config.yaml
d_model: 64
head_dim: 32
d_mlp: 192
vocab_size: 2048
rope_fraction: 0.5
attn_scale: 0.177
tie_embeddings: false
parallel_block: false
init_std_qkv: 0.0625
init_std_down: 0.0
weight_decay: 0.037
warmup_steps: 377
batch_tokens: 16384
train_tokens: 83330000
Each number is 500 + 50 x the weight over its row's rms, rounded and kept within 0 to 999. Layers, rows and columns count from 0. Numbers have three digits each. The size before them is the row's rms in percent of the matrix's.

# layer 6 attention key, 64x64, rms 0.275, rows 21-63, columns 0-63
129:496393481470506520446508511510421489556530528571543562463507534370507451572518505541491514374438522462525477539531485539518425428413485453483458442503552570530561534476578476480564504573589481
100:472577527538460545552436454446435472445519405454466395556497471539521519438501458460484549604474476543477576479522565496486622475631500583513498486531462503491515463470496476576582475503441506
090:411576552503520501482380441469546491552562447434413488534459432556482533459487403447497540545565505502508474571571479483467544508513473562507486519500542491560441428458487421601523532493394535
094:489524455521550455450553475504545520482514517562483692509495543467564517632543441500479526386571479499474459432518423490544416567453482513516526499465473494517478498475557445551431478468541457
098:608595509511428478442440549475512505448410532465525609448433505503544533565517431500599545549536461434478398459519505540453489512531491564519562519495526443493428478451540499576421506506475440
093:534483471497501468528496489514452615498496431615595570504435574462650467559473494522494492393445510541529490488438574531460512470519401456548550538539449523448530503541550465478482437471519517
113:458600480490505600545436544452476489481563469428499467539521521439519557515455510434466530473473544417537495524482548516512598456582451579482435546461431458590454589551463468469429529505419443
100:538567496566506444512538496460529513428504517409339451624494464495443581450555524429524508535501477506467521435461492542568525558566594546510455451451490441505471476459490448468452537448448516
099:561489565565437421482472508421574477450553527461465505538544472535442408417564587535512582558453502511412528440501539577500491490482558479512525415559595477491501402441442456472529500505523502
105:458496434445439470513531492499468498455490434473459563540472525468452539537490547487548452445619505538492459498431456511518542572499465515502486540515498511641464461580585377554481504430571611
115:539545527584539474447493449475591494498430525482465420422509445592545441518502519553488465571492485521432540486654496478525490492533454605482496476549563524444450443424486512527525467553395483
104:504581512574512519471532480489552516519468499409542433429516516605509449465456487471570463615515464519478528505495540463479582428543419573520547439489428498451504501573414517528450520581384515
069:458478562490455553443506511476554477516454488469468537544504546509422497439405554483559504502521507485549501566510483488489582513589439524506547431610515462415411480580353503523522396486501554
108:490434559460509540479497511487534497472522440551385413526506493527454539468464491550545395397542501492458514468436501548530460587592531551499529491567588545526508411444457481614479455436522552
099:501389508454532467519496535586444502462534508566563545527501460403507504570492525502415555404516558444517515504555485505535424590423502477461480499501514461545546470447631453447538457461603480
130:489645491551488527510554452432493492533431492395475464490502492551542534465491470483520520603537478542520469452462525503470612444551457485544539528451474459432476544533455547529410542549355478
090:454469543468580494485550420467541488559537527521436516585473469546535592418540529465557472519411495507510523473452521555589429512512618523540473540489586499552408457445388463510468456530504534
080:491563512428480477536487475481532491486490535446519407450574429547466516439493562478608445522530573496477501375457546524454501531566505601488523510459517429459466453489485530583537437535388590
102:442461557483521604510478380432520491557536510491466418495560497574432529403427513461522498532453564547564522474513550566531415532499521544524454457576564468525381471514453486499526445532459550
113:494439545481572518514530443511473490567544566509524483528534491500489511463448518439504466507447521537659497443540488545567384506411512550518377514530626445547432462428497501510506468554471526
111:467423464550504468490492486523428499506555537566582612571429557468527522548471522422461489491496457489535503528597456441549434506376508491480428498504583503550499447420523481470559518476622473
088:536469513472471440529520513482532486550559483502540593446506450465538563513593447562541422438452514486483467517523440586518426468517477515516511473502486495646364593491453505598429503450485496
088:520569588468437481502497548425550614420508490459501528514518449483542490460490456499552518513568470598524487462491445429396615461608514552483491457470448526394482488566515510546521435473488469
113:432511458462540523501436443625445533556464500508501508537512557563449413461495497517501529538399535501553500537635437509478530495489515483541457487517522461472553377523486462369533511505583557
120:614507499495355464461453526420514438516489449514455486502517476515436466500490476570498557452614420505456410449471508605504501524522503510561546503529558487581489457433516445566538527442449550
099:484476477497531525594552512469509453409478509479475398446571545509509496501495498472529494537518500383417608511524575535532430490513460496508467375540408504505495567515454543528505429509587607
083:602495526564405463505515481394553505485548493512451509507444459460491451470452445532577554484473465441556481494549481609591515490528557495478435489542562507418435508392427488473510552519479599
085:453545520479457494448431574477524503468513458478498555571546527476547509444535450573556483414528468485560512468531492514551584542531506525565400415588525523508455391470559450555484432457554617
108:462558470477555502594464545499540483499512437484567467390435540546463500602458503527456420570541516466514475507479539465465573449528462436527441512530419445505475598562594547546514494559430425
102:505443483567475432460472419441514489494538488477511496580491483465583497543487501472452566546500361518469498573547563500567502497509524503549359501474568548491497518428461506617472540516440395
098:510554487562453469382502434500528472498379515405488597536463545519488527499558456601574490544592455522461545513435429425493574502551473478516492559539432476504457538537412509559486528465490490
094:486542461491470572497540513416534566435477465430458528466458459514497527563502444451463464472622488527523498410415467428542551534545410519501504565459485489483494627604583480580505541486470493
098:518503496491569470626503503514518438553489463566521512418498498522557517527556477449499371480426488471517479570567426439417516445440563435484516502458517558533433540594488597485503495521544413
100:538593475476508507447545480515498484522424463482470446495476445570460491572511435576471495569487545540352469528470541480400584498566433430493623486505477547502584500526497480465500533536408478
097:451461468571574454494503556526430497493490447564515499454517606494480355544474574497441448526543412579493502455555498502486462479439555529529494373541511484409544490487498614480518498538467487
095:575453481527504425581530468441512511516543465548483555538448479565495556545481489369465432567459468436426547486555541469514423518509516505456481482570608470498482501377438461486515470601512549
093:494637428495442462490493528468559483390497539467515450513497540519429499472513581532532539510600424523405555450429495478506573540570485581514579535496426470525516470493493486587553442436491475
092:625401596543539483562465519523512530458493517529461433409479575487475414446531564510516559453529544492533462517502556409499442519486549507456551455435502490523554473499577513475549402506506609
100:489480597417534445519542487534450537517456597581575513508534480450571518548405502492515445548504576451466515473556498523418465407471446568417500454518546497432563482445549507567481427569462495
116:503534510462476499506462504486500476527439457466561526446471508529519489576446450554503489509612514464559396511474478473441616433473425456497478524494464459449508601586565609594515521554435421
115:427493488469528514481553453528494461486499551524540487456454534489512530603378486487506514626520546417465539461513528497516457427494468574409478527541514518496523464406509475552525520676480433
104:468481419523480422517538512545530483555445418490557551403508552578432486527548496552553386493487544578512405486521420450486548489534480551449537504522483522466507438634553424506504507553526549
090:491532517516540437443556483458488488446597525510547524495483414420572529503537507472588456454342575523524513427470516583563502513508516576415516503478499572445503467403466472499458505587501491
# layer 6 attention query, 64x64, rms 0.287, rows 22-63, columns 0-63
076:566574466467470487520594581440502494467485481418496535446460462621489481395569580463571506540510481473398535439417557444455558526541475532559513503497439452537539522538467518478473500403507473
083:565527598524552475454452409508581582508485514505533516427491481634502522477478469541505490562445517570500449448515487455452516478497465539590536557573437436441465452524381501499446504558425525
098:546462515540562513485468508533466453574507443517470554589529452547521470604451403634498484529491417510469508556577482455487500453454527418438491517473459528571530428419499537414463568527551527
091:455505492505422530387472467493513523545473468461482535566376518514496541575447369600497596508600429560460502527467485433529544473472483517439500493491443523548465557473526516489446584542543481
100:476499435503482560486464590532429477434559441499490541594481495534533397561523421501530535476478413447471511504564497483517521544466459488420446461425484579568591476494584451441570535447547565
089:525567510533521526436599456469457484569446500421494459401533485494520563598563515421401616519506521518550533473489520456491479446560525450464504559436472549551514449518487446566385522521481463
093:520431576631531512552468475465527498559412483473546512465517465497486559520406524567447542527480483562464548566463625461497456362493536482454503557552564527517443528476443535505429501544501474
167:476528553533465558462452432417532540452438560427436433469504482533391534457370535513521515446516471584479548531501494540509529518567509608561510542558508482454419469527433525582514499526425513
111:538487486507549417520464515540456491591497570503535532600475526529536474571468466532422500529503481468477371552505608419528509401549494397413477539441544454542465465482470498445466544551563508
088:494508546423531476486461517466513429517509503455477465461474474623376526403481552522621475533450559540446468440376474491569550525488585479581511473573489481481512490495512453498544517506416540
095:479512483545564521483520490413501479395449498438487491496434441539449542414453501504626436534456522615501541515521440490560522487437505586451443544582482428504524552495498490627520489544477460
091:516510515441438530522521524471500466534445456569592522463549453429531607485516486465431565558496526465514448472551435582415488495397481400504479454397510547626558520518517471523491493489571493
070:596547517532450577447449474476533476418450523464495487475534461458376612477479565472420561519535532456529619562514523519433477446433459512482460558509543489520503546535475591558480473525473425
106:494521513423510516463523536576475504566523459555509561482563512462626501541533505514412489533499520401508432516505456512415518494492538416529493445395602569583539485484483470447424517437591458
105:417419544547546485510546445531508492462532492509468466516434484627458512478472466519597433521466512602516428486480497466603514518541499611454529514609485438418528443526483447496459485559492575
087:417538514532505604506470458411493473504553453376508369446550512512437517448465499478487577487562463589594522473469517508554440531536522564495493524520537537566388422549476491529498527502470496
093:417506530495462543454535516441595444469523411490409455515588529530391479489451599547544481497543440568503508472466514513606481515582549567479545506567536464511411434470511440544462510452516531
108:492568504501441553474416458416552463512532472412449513563527515492371556432410553489489544431585484481546560458439469540599468568506547545533463541540563505557434518548502453551519464484502477
114:483506507460483540475469472392543442490571512468435488596609471495520490461434537522482569488470463540522542447460478588541530515579547494537471456485522546581505426453500403615444510399562498
089:465490522430556454451436540427479452586545438506521503572581569486488495537504503548409596458478509522487474463507495515481464455489553435541525501424551603610496402511504503489522525364533510
100:470432518455516589522456431548483537507517449538482551437400458489570508507481514477464490497530557450562444510522511500542438545481496388557488545479643469534458484440609548432489567527593482
089:510484497597552458548564519501514557446491518512563457531417527420409507452516533492537498541418553511415549555550490444583486395445523545476516565514486476434500509494477580465565432557391542
089:429543562522504467442536617452555472481568495498489546538529590480579485506530494510425500493573442492476487395488503446445481497554558564475601504463508486542505554479496407509456425380556443
113:492541458525491562443456465390516541580516425504410499459442580550465463514514486507503582553528463528532469517534496470386545543507448426594537441496543533461407455575549548477481579521552448
092:552544526472428485496461506598509420526457508485461560547500458498370448505451510564567426424565494452496449506443588512485578528424527471542487592544514482527513624432547443488517477535484500
135:441487521553427594416520547382502450450584459584448514491516485538487450539437498509530596515558511537457491477447587519475476511476455486609532498503518465496480435465559508558466622477437533
092:494516530530440471564614578521456548521447560517440459546342492488468488458527567512488540577384513532421539527446560505469479549469509476529455524444563443422546568427479482468476493491504522
129:582473431513483452473489535577578564429458537483526619518520491475505494512481451426513536446518532438493475495424429522488522516408518533512433518478357434519589575517509540497504436490589555
090:509518544542502485529526478489376483462479507507418594499519468589478514427504433459536535479462583474485453437517431548442463531440495512469633438556480514546602442527515417496521544467423565
085:456483536487494459453540460481552580536485505483524414458417492616459596485446497540514453541501514590454528474466504443505467531434415610429543521493522502504535549486532492435547556554359523
083:604485501444546449461528421579557482541526485469577453485442433534517481463512469564565492533503513513533558529469438483522560405417470509506428592488420474450546477532469544465534439556396588
090:535442544473446447568435542542503487501538473571533580564551537446466500433452563465489535401533518448489443461513473470614457561498446542411501521485451647528492475502569542455493463451534555
087:506507541486419445506456446529519522476430548528521478364473579549498534473523463476578418547569476432464545496477516448525561558480446639502558516541467489412462523587467573493490457548495441
092:503526485551503516507414557509525473493395475431483620589544458502431463473438537541477497460461509510454579537476483474541502492610570470431481477495433561475545549449482459488528490364582554
102:477399587461539497578466500484482371532495566542563526541605490533414416511397530596539550467519488439456403490521513495536472525469467507540560482509475515551499497497519576499420489437494536
087:602473507517541428470491522562542591527419486433546462387509510531381517527523484525490477505468490466482511556487452402485524455448496520457458528527471482451461574568468588435610570510442544
086:490521405525490512526581530403569487481469524473482500622498445384532453519539488522496479466486438489508528474636544529541473498536497381535420444522550584544464502611519521547517533506506492
106:531454533496545503582481446439488488457549594523421503596487501426414429568410456530492500540407554474445594573446607490520521484493514475526552494470472564428495534429527505483493435530527545
095:571537455532487466401457429439511569477548533540454505495420526493501474501460483515523515527442592586476519510451443503475532510455433567538468535430339547468542512525618481511564433531480541
154:426530557484481536465451438415528496511484524518470408497577476581492474531445497560512511488519468627531538474476638516454521454518510502532597492498471477488445420458545499575479599515383498
129:531436491436562527529454546588522520545442536521614526587510510425446570460493526523458491510467511470475527559481524458603460557509463520428523503437388485521478573502447568435460395486569529
124:438406533522564615509502518516403523524463526587525478472538445480495523496430573419444472547459546479537601564481602514552463486548490514497499508487481473477503475384441548550438538500443416
# layer 6 attention value, 64x64, rms 0.25, rows 0-63, columns 0-63
108:550540482587512494508533436417403513571526465495530424478433491515559523521492519445461484509517534488511509498577612503552427390522481521462474436551492513493523500435371474502552482582616541
076:481541503508512402537426482492454365527518533535509530552456426516519461452471486532529484513440524569509501452404426503492553564496528482444567438557453528503453499484588463522484665489442443
111:390533531446406501481467494467532490441499491431509500595545538543460512456440542595563534488498446485422522487400401531535594452536482533494474531554583552533516499576510432560485457482422482
090:434459510522503489553514487518497534503480485478465565403502440539482608531473523541533560555406531632444443494458522518484547584493513487486529539444472430489537426481609428508393586501448513
105:380526460429474514484422577528518441560479361463483486526573538468459463519475497534451539452504473492491558498444518508558593526588541489496512470468541595555480483542535459522497596388535516
101:542511541505482512465497466551458389527540591513491464520529412476519563460532554601450566458486507487494500508571338521458410394453595507454518468516450519514454490541486530462542569458480512
100:408509494535482466496503446486521556537511476476492531398484473524454463559467442540539551517494484601537447438440460481581510592522449480445529621458500453482509454482650445502519478600494566
088:483597469607487477522406460483455559532497449477565541579497598502548405529534481471530523462519506544472439525491490496508566505593402447467514476503450599459463479529561437499467559415578507
115:568507550496418523417495487474482475517520517506500510462507434478535463477524547563462499456522445471509541525486464507519503260454575541457502413581494566484476521553526556471586472509559502
097:590575484554471530455538451455465506486500469397539461476424506522515519506535489490472498549598515459468557503580514485497501347493458543504456495569440498467538530510412525520633396564517511
093:471547454484501517482387549511552567410483493489407549507601522508480428432541484454521509597448518502462491495506541472440546629516424534523532524501486536399517510551551530506504533385429518
099:531485465519471526550585533513532608378473413460500498488504560456506610529525512491454546494479495562402529537576586535436524486592512538548470446449437451490543434481498470518480428419539534
086:483497490428509414556588526503452484442461483467597508646475589491513562484495492493559447573571512454459540491400415511451587500477520488498514579502482544510526504517426441528559444493446443
109:462476533461502527498450504479461615472515349491560512563510547472501542479469524590458524399527428509405572448462495532575553408543519521520473436547548582526476476529515430502508449466539557
089:551469430384571537461520592584578465537449531505499494476569522423536457477526517495390491500466570460559564545610488538446448469509540480513488471441521488437526516513441601435494429485519501
108:557449505444503484480629532496520422579516531509592480465512482460393479527507550502442422428557516433557561512489501469581465422463555479432484467516565521489467555477485536468591428600482498
101:524519487524505478521600444476407452541501600466597459406451545573507484536547469440527498550560550473519513500558495461474467430453402453451490590508507523527561544451461480498614423559503465
100:539500549498410599438457501465516610462524490471516526456470419457518513463582483493491508521524459462499515516528392491463499364433557575516492461583468484484462510567526559515592399467563509
108:569507516488593479498587483505533554525478557458582462589494511465401536458460521493522436552521583461545511465478417515489454562424547493537507500553499491474424540519444517489458466542332429
101:540508448493570513528473558511515652385511456473509492538533633473539531498518478508402567503492517535356511491590465522477514548518491493552522476440484515455498467522433501451489497387496520
104:443507527542461519484609461473505410489473532427434434419506485570396578548477541466595570545492468558469525460444546490556481552575456532491469607475531492524567451461458450534510489552439475
101:526556491524481530458490496423536500480520485407468448421544480484489455475479630498550580563513456525513595447372537507573463484545516502515486595499538463418476527510513484520565366531457549
095:461492463557510513455533500500532476501512664435438478418529453536488521515511541446569505534517560488487536535481453476441405586463498524475507629486409449443526523529542594472525432521421453
108:555458535564463481504471538499482474404531524531452484622579512467533496450527538567487531435409425499404475506492545538473480595560498473521492523471485458539477482468557469490480620366456567
091:476492517485501448524514520533572523473502470531603620573472524498423482506482471572583439492465508553477394493472389498426602555492533458483508480504415487527435486503576482498408527429431466
113:526543479518483547525538532490524678335504455476520554508485570464533580479535486519482548484492446503383526499518431505445550435525474530525513484481421484434513495569514503493467417428529519
104:531474471481573488550617468501527512512481525486505476461436509468410569538467501436476459565538589485506561457567549492519435543495518512525494507499451353449478506427447520494536434663495467
096:535533538521575447541580507498549582428468407427574407508529557506366550524468561540515527523483501553417525439504478525542466529573506500527507527480518550484457471491395441468478460474408561
087:397521496432551383497516540551527403560459526524528472630494513501461444455476524525512453600490574467520521486507475492476479531510586462471523457554472613530499521470453502468563583532399474
121:395505477479472484491457552554486359499456480505420477528600511474481486513511522512488564514416505539477504530464513512463537631578535483491530473407509487527551451477554485496467661431481468
079:473466466499488550433494571524468472487480576412488506397613469446530436523580520483472526471494453442507547581406481486527475418457484457454523559452556588457519527567534595476527455406515473
097:416496478500497600456470470490551555579533453434410480394460384462483547519476546452469527523533528514619541512566564506545479507493527504536467505461505395525448462474613526547534504555536537
094:596494448472567502492488561508533487575486393477522501347527552502577458596499443466540486529484472533560402507622562485471439525417468463512516410478541535472495517455506480551483501488469503
091:554537520447509601505502477442413465603478394444560421493508484530553578519500539508545486537518418554521467489606408506466427499454515469544469541464617528505444502479555526502593498527476489
098:478496475550501576568437502532524512495489464518448559408540506561339449535432567449631528439517378524482453479468515483467452488539545523473515495502517459532522460531503502455465600477569452
084:476479470501427504510437491529488490543540465472545451497495566539463523504530438495513605363493555468497553545457643541491444447521512543550474424537484488427512485525470354526493519569573557
096:489525455493555534546479508487492399572454509509450459388577580580513440541461491433542493532566391454548446417572468503572474614474470514459508505455551475561437516478505497468490555484536563
106:494483460517517551570413531464519452530462467525502489411613533558451435538447572409601484477574412505497396508523563485522435569555484525485511428477544496550442506530499539492474597491503564
101:536528560449484557374480458514469520566562537458498496527409465557576530434545452580499471499547531471536486483493492522419434435430524542527451474566528464492512482482560437493643421564522551
117:462510547458489536391617478502434591505527508485522483583416471479632564405582450578439500504481557465466504510527470544510525432513495508517493518537442531484519508492467461515567389526488568
102:591520456538526579570457538425411460596478386448506506373617546571555490534459468413516548537464537506504456480532469489449479507529467478474503439486513411438529500513465456474504506545499520
111:464439533482461434411565481525486612459542508528522511615416479387547552455522452567435470458456579491505611574469476539522502448471550493530465513560437541479519507460482479528500412536490457
097:458529536486503495553589466551489486620485587481501480477550450639400449469473518555436480576509514463449531447477533469491472522501513547420503551520509400537551494485478507363576471538501505
099:482390557459417384549555527523558541408536527511528518433528503502399545486467469490591464435472492510494455565375488523569545559522537522494473482539459430527502464497460489521380525518505515
100:564483418487537518553514568553560394498430507544530546427588537465526446597465473361532468558545512491534423514543502443492581584470453488474522469438485537528511470488546531492414529484438505
087:493501498490504425521619520578527545426456606480518510500504440456480465493485482436453524608439567439469574465532475469480634536597509521461502541470441539472562474539469534478554510517416436
101:431496514501587554480474510521504417599483534511545476541603488529453434451500540464541460554537551494506395522518493480494481520482477500444538405500531500560475534520500601419652490492432411
084:504491479455607519512560500543395461599504442465554495528526486479501510441601470483519455586535584448541504437528477502457545502434452449497497444457532484525520584576585516441576390498451527
103:441452503438493562456384442541390529517513496546538517459469492517537467553496406473591474398569504502529505555475463524520452448439527494541454490541539543490469464509604449512514531564642507
087:449424507485426461477424522578514574454540593553462460538438420449411554526479495566518525394564456517497500606414502482479471463566561519528507464517436523476489484478533445502452594562511474
101:471576492565431546475554496496481545583476527450569566476462515542484461490500446581409593418548482493424497527517444473443532382488479490477541510524435461472630517557487410503552478471552497
101:511573511502444474523528537412399505479472471396489482441523527589438611507561524518475508490528425520482430440530404502466542521540504538507468586455473484599512551535529448433504534420490598
100:450503504499503535473503408518384602490552455508494466550390606475453548420541418583509536463539533481488524521460561527543509448537506542602513538584454520430480531490462463472490444581498545
096:531500492458478550503480524536478426552525448499511458417583578480366547530509456398558533496534459495547379516496484471480562502509506529488475365466570572509472532595519472487488584555486524
115:555497511470591496461542480503451512574506402518543512506469460437622468477536432495534466505493632453573546511547491538502547492416467473573489526534512498481485512493554482528516325558467448
117:446501523468523540421484458523384468547495490479464414486498501475545511534547423485457511526529508438567600522555514515567454462480489513486472500529564597476475506464505469544633447653481580
091:426529529468547492465548454511475511523509602501452489506452562532489462512527470623504488534661370484518459431465451478585514576437466483516502578483501544529450556486495537462488420498510575
116:592498527582504442533534535417604469455530438495369554538504470563488541471471585532447514520414440547488451528461541510506492507509554496458477505453509465534545533463499466528341480413477491
095:507455507502352468461479531509582570461549525467524518556505482470440629482513517528449533412478550579431488558448514515440523429582562517527495505514395450446546456493476439531434563480511491
104:490511569498500554411573502510515507550489584529522489523527477472657575438536454557382472488434534466457496529473404509477624480487503485430517464536509532530512516459483467488568388484482548
109:576514505478572558433501486501456472599503437488536497555509517459629437467521478441537471529507624495572489489592547497451521467386444479535492451522492505554492492484526517562574380508481442
091:478503511457465442411501488514567504500518608501421496574451442509603491461451608581518535460525448483470497554538607480459505533590523507543491443545454538428492442505463506605541497442513427
112:481495546490549497461499440502550546554488629509462420564531472507497472441447539507488538567473483499489646449513528519493540532563531566544476434557469440458507417470397514571518465516405415
080:492526436556630561549517531452477482506455443516425502482608659551444497488500506468447523504516408474523520414537512510508508574565484503470483541473468454433526523535476497453489519436508623
# layer 6 attention output (transposed), 64x64, rms 0.258, rows 0-63, columns 0-63
092:501493504454599468541395539458544550509431562467481507606481514441467507541537493550489610463446407546558472422527529554516520536604552472444488483485485511460370476486503552488528528536415477
107:559413482454522481572536561475604500523441485414481577533571545455447506507482507496505467529472561589480504543390524447461390522550439553533547465390459533453497499550527532460504453481583486
094:510550464439488521515466385509495516553537448486476390488506523476623534478495434548484471564501514477578382584459467446421561541528475546529523486488587421463547423537464566539524512504564489
088:567561533573497475534446569412581437383540489487549469469580570591492500461474554409520479411488517512435475502430573470490455501529515518546442443520531486452548512391444505476517520504546550
107:525453547439483542458484473506525500572504566466529531609545457576509500461581511527557402469505544374498475466442454448502462616450404516487454528479440447525567480515561503511569404488501524
087:542459511511542469555412586496537573547574459518496412447438551461498596484480502397450547485554395530515513468397555455488566501423552532487530560419506489491514512554562461492560498478510432
091:625501491548499506538537602509578494483437538538513516519532517548582554442499458502521440498366490503471461457443460470526443513477512579506606415504538479455528485435404591542469499476434490
093:457487459541551515532507556386515511499424583445490522407551465402461540505564518551597478431482521493571449542417450494584510542575508524453571467481569513479491428482569558510414482503473520
107:530421393487527487498471502469563577533465447532538442493448593472463568570477436470471557490580437579504502479539518523418541498428435570504547515446421516405503524529527560502597506526517425
097:490471504473473509535518529557477565533483488552433490579392427458502467479500496537513574487561469481481347552561455571460529506534507524387561564461454485538397502554538514512483606509461441
107:541463424420489555528519508440449433532551520517491495516510462567526567423525482461569466520546586476490560505543466614448578581439405451508493457482421524543487427602533474530461490475520417
095:472539518528479470453559451565432488477555492579527516477401440484535439471536514427521522398441484458540486559463560491514410542496523531417489579564522431508579485406585461509485571595498473
104:469536526474502546463440448580446495532520490535534579442603526480544445563476447468516373421481458458611378483528523392529525531558454499481498446531517524494532492556547527515419522469553524
090:527554552430500533465492458475454551445547580464608440466441488573525505569603523452591485454509467460542452507426466400451419512575472522503458537502436406535506501549540570466496509540492449
092:501487494491487495506527488518396503488570433558460537456402448534544429446492463411553482536475471464444549573581478554484515517382462454435496473595484511554551615506542413554569510494496497
099:489499614555539517438456485555534569487392489559535486490433529485438373468479430463492558543451451534444407470571557492596477422469459511520558531535537530476467566521492510527549480496422463
101:498452582587552499476477589520589522497418465433465590541511456433463447502429494564521576494505469521498407432553515494557481430542595507475512412520566557496405481552456511433479518505484514
089:522513406429503446466432524584472468484506500578483425517460583471534520557453384546562528493608379531457569447483531525458550503518503486548528499506417481574488519522488541600446539525467493
099:464577551460485553473505419519481405487511490552568552413569507511469433390429457501535495535483472515509426482515450428534579443546474482563529513482494520490476580612479466550462504404597511
105:447505514462446505494502450515408484570563580553483438460456434526548486506509603457560430508553501449470518526586508455453518440482529434435382512545487536606524485486554471584475569481541425
089:462529506622438459545535514531434582496530401525452446592461496512612550538437485509389471495425566467516408490474568469532500479482568564463496432543538500496477497462451479507539533484529581
092:575524479547485495553526568461486478612503601483518445508444526561537516517458494526472443509465471526513382420522513503582561493499501550486422373538444476513494413521408468503575559447559484
090:465451487562379464539517536519459548448514485555446448579413513468523501480467515519443427510526569539461542510503453455513687457464552532484508474507495574568501539500416451470554573467544501
107:447493491455494523537536523445420507499616515460474479434528508507478558532550569465545462439519578436558507455427517459487538612466534429577492648519478420524517430512449492541482415522523477
102:524523459418489527461572502492573484473469504435542471397586516501454487409523509471550497447516543560591557471333588467509515458508512495592538533481519451450562485555497527500455419449519519
095:494521428547483482531521449520423580489557512533512505432459543465629526507505533379582475517482475447520581507501527452518546483595520487488458515520452473517535449470550442451398566544497366
092:472567556606558461485496562592507492447477448551420508539519434576493379502493479481412612506388398493447492529526554543504504460550481458479515522481450549506542544458480517545474508510424518
101:489653517479478554469545474471511507559525547565494531452458475458523477430481462493633480509405546521523462455457468427480522493505621421499435514519470382526485510588557440482522495472520536
109:485475564415490524529545452566517450557526487509522575541566438549444465462570472558564434538468496487540449529476452518386501583407453476546474527469442417522455525631502482427536475456545508
103:453447535471472454560475470483505473504531527466542578564490517556515484480557559519499451563509590427480490521412490501436475659389468536528502587508506485477603445438471445494554414466510542
100:408465439554455544494529465431458479517501436545516410578417537514576554553487396545480393498618487498448474507507461453527571491444453529490520441589538483554505503560478504571566509493500537
108:505470530558510477486469559495505432418533511556475495575484518640497468524563478485535516502452415479412562582535474550542510502428469503515522470449462587550592453415414431435502526492421538
113:457475564531521505491509574605546469552530514472561503479559434473440543436545548459445510450434509518620463542478486565537425489371524504499461517470511475566470496546439542506539528526395392
121:477424500570486621468456507474436556461491575536463524433408536473469541549550474403423568562493517540591542490457510489580436525411505472478542546450548420542453456473517497514527532584489489
100:520458480514461513479567595465482502457514477458499461541510534460495506528485501454373446537381517543482530482453550560454502433503569521497550459549522506471590550466578463645514421595441531
122:501466506460576404447525463563549504441565519501494465546534514429491520444538549669487429493477490504477371478544424537579548504597486477445554501527431524529482493510448503438500559471536525
076:503500475594476522454574518446458497484580575463556534459559475539525512464479562503517484593344506594434531471475561493505460478444473516575472548485497427458565485489380509481463560437493540
078:508488438587459423456510513547444475481489604435484464530528480390526470422587454543510528557390537542458517573510506453540513430505531481518464580492503520537661494487428480531480476458489495
098:534346483372515581494470555507576438576389436529436584516510528433502551589470482566448515470499537506547473527431483464505543479583514501481503496498486531532437451525518546503486561500526463
111:523442534460590486473425434588510508481499420507459464500492445493504493630490474579533500526533505543475467553480503451495547480556555456490484455539426505524387504528583506479417578411621522
121:501423434512489421509561535538542427424479460513577519500480476467489522409577567476494532422462530586536495575444520550564519442461523537541479481496519522481569422498469570473469608586410445
098:443558597423554472473428460592539523488466422548513482437534491553486478549467458524543492431622403470481503474555468518478565534547533483457560467548518449513387498556598462459496475470534465
087:461490456545473508581471521447599458499496371611568532484452509509572459488406493434511522472410495469480511505447596464471582458517473462480455504468571577514510530488593524474491519514589559
096:494604489526527440560479453555522432544465611473487546479450548542580486499428410575510492532574375528519436471510516516512520466430541451495569410462499512512556586450488461419518487458481477
099:557529541459454443452618456500482432500502527483525480417565450510481500402558572459605485495438518532481532536492540580529436493446405447555511537500473483486536558485509463565597485435441415
092:480551554551529470507473557455501460453518489496492511450512451542542394525498577445546485495520536432452536505564514505499433558383431453430499513553476475502536648480576393513535563421501446
096:480509399516451472529485465538519485577470402507519538440476541552507475455591432486531533452460612513450611554456476488519507432433409484545465529544452479424577518480534515525468471534592584
097:524526427528515555536539401468395528493457468565554584456471517418467517481530450496502481463531611571573466511436474458542425469518449415502503532480574448502477485579515587468433521579544539
105:487433468447469474515548517525539563533479441484471461411510535364435545564528512513527475617483520570555505497473471490499544560526465463430559491455487547535418435505519529616526524597409465
102:509495502471463367406533563519543457492480516520553478558529466452515533486536554559592374529550490507379464502461455470548591486563508563411575457487495516510503526458477473518516401469464533
128:435403464485459448501452508468604484440498402558533506551488518528536562616479510510415492498491502522520508525451476394473413475583574586504518530534507559461408498450546553476467546526572522
077:444507499580481548535472443530504530486474585473498539508523488459545572408403532507537480593460574542519486499421482506438454477586612532518533551458543473435522377447499584491434550514481454
115:471515541473558525455499494554557515517467487516455497499485504398546464505466486581551496523462443451470386521534511519436595481690533515433558460521392501425488477541514473516458537550565481
092:526486413479522406457535526544465462442478615527560504521465527403511473436562568509557487544417574421539503496518434555545407404508438484454529535593501496545522526493505493540514524547415460
109:518470541467548565533559477519459475497497413579500542476541485521455462579569413533470536455514490565519388461619419540487461501495451520515519486580467509492340452556495533493443574506485526
086:485511543500522441507530494488470548485494457582549497516451493517525516415575512470509476543529586460414426463544452595583540584496458593457488517475418516596497408591483494434456491396524467
092:463601471548470564569452497433482549545448459526450459564466501545552507504498492480574428524466531543558560534510592487424393481598450489449490601494475480476437474512445546392448506540545497
125:439547522469502531535419494545508451443571480434531470509542513557533546461473478517415463389534485462519493434482547543492491570489623561578471480529578506468587433428420552409545512524536456
103:481491503432523422450521472482530414423550513434451472552558499575494530469541493595527459432597528478484530463483415498485635531486552490491525386546508498547511573388550443495487528504459518
099:503453472410568449497543452533505473480535460575524463490486447650570481528521458552468473520594483469434591546428496495503491473482504538516385445442478488442423502585535561477525596490527514
126:532429538468506535508551486529485476543486447535536564489506450544440512449524403479475503444510613513600370565530439519480499511457415422528453506490510500517457450631517534574493560566513436
083:548466537527517476552473597607441507582477494491412538501521476569497442551497461544543412546417474435559457564462551451510568475513510530420406490438494514493464606494461439508561441460545509
079:496552607488466509488440516532458468472547422480504508554530449593490501578509517467492469489564485429433515497561456397452457546458413503461476490495441538536545674521581480506531498419537508
097:484569522524567421506472445475448533388549501512575431438504497499518574523537567471542454482393552518494498542433517514462513410617529462593457510484528464549581466428496478440421530543507509
# layer 6 MLP gate, 192x64, rms 0.294, rows 0, columns 0-63
100:521545520604560435472526461532532600501552531524562478538450495387494535517418460436505409538524477550499412546523512532522454464522417414467533489450469470538454596512534488458415571530546447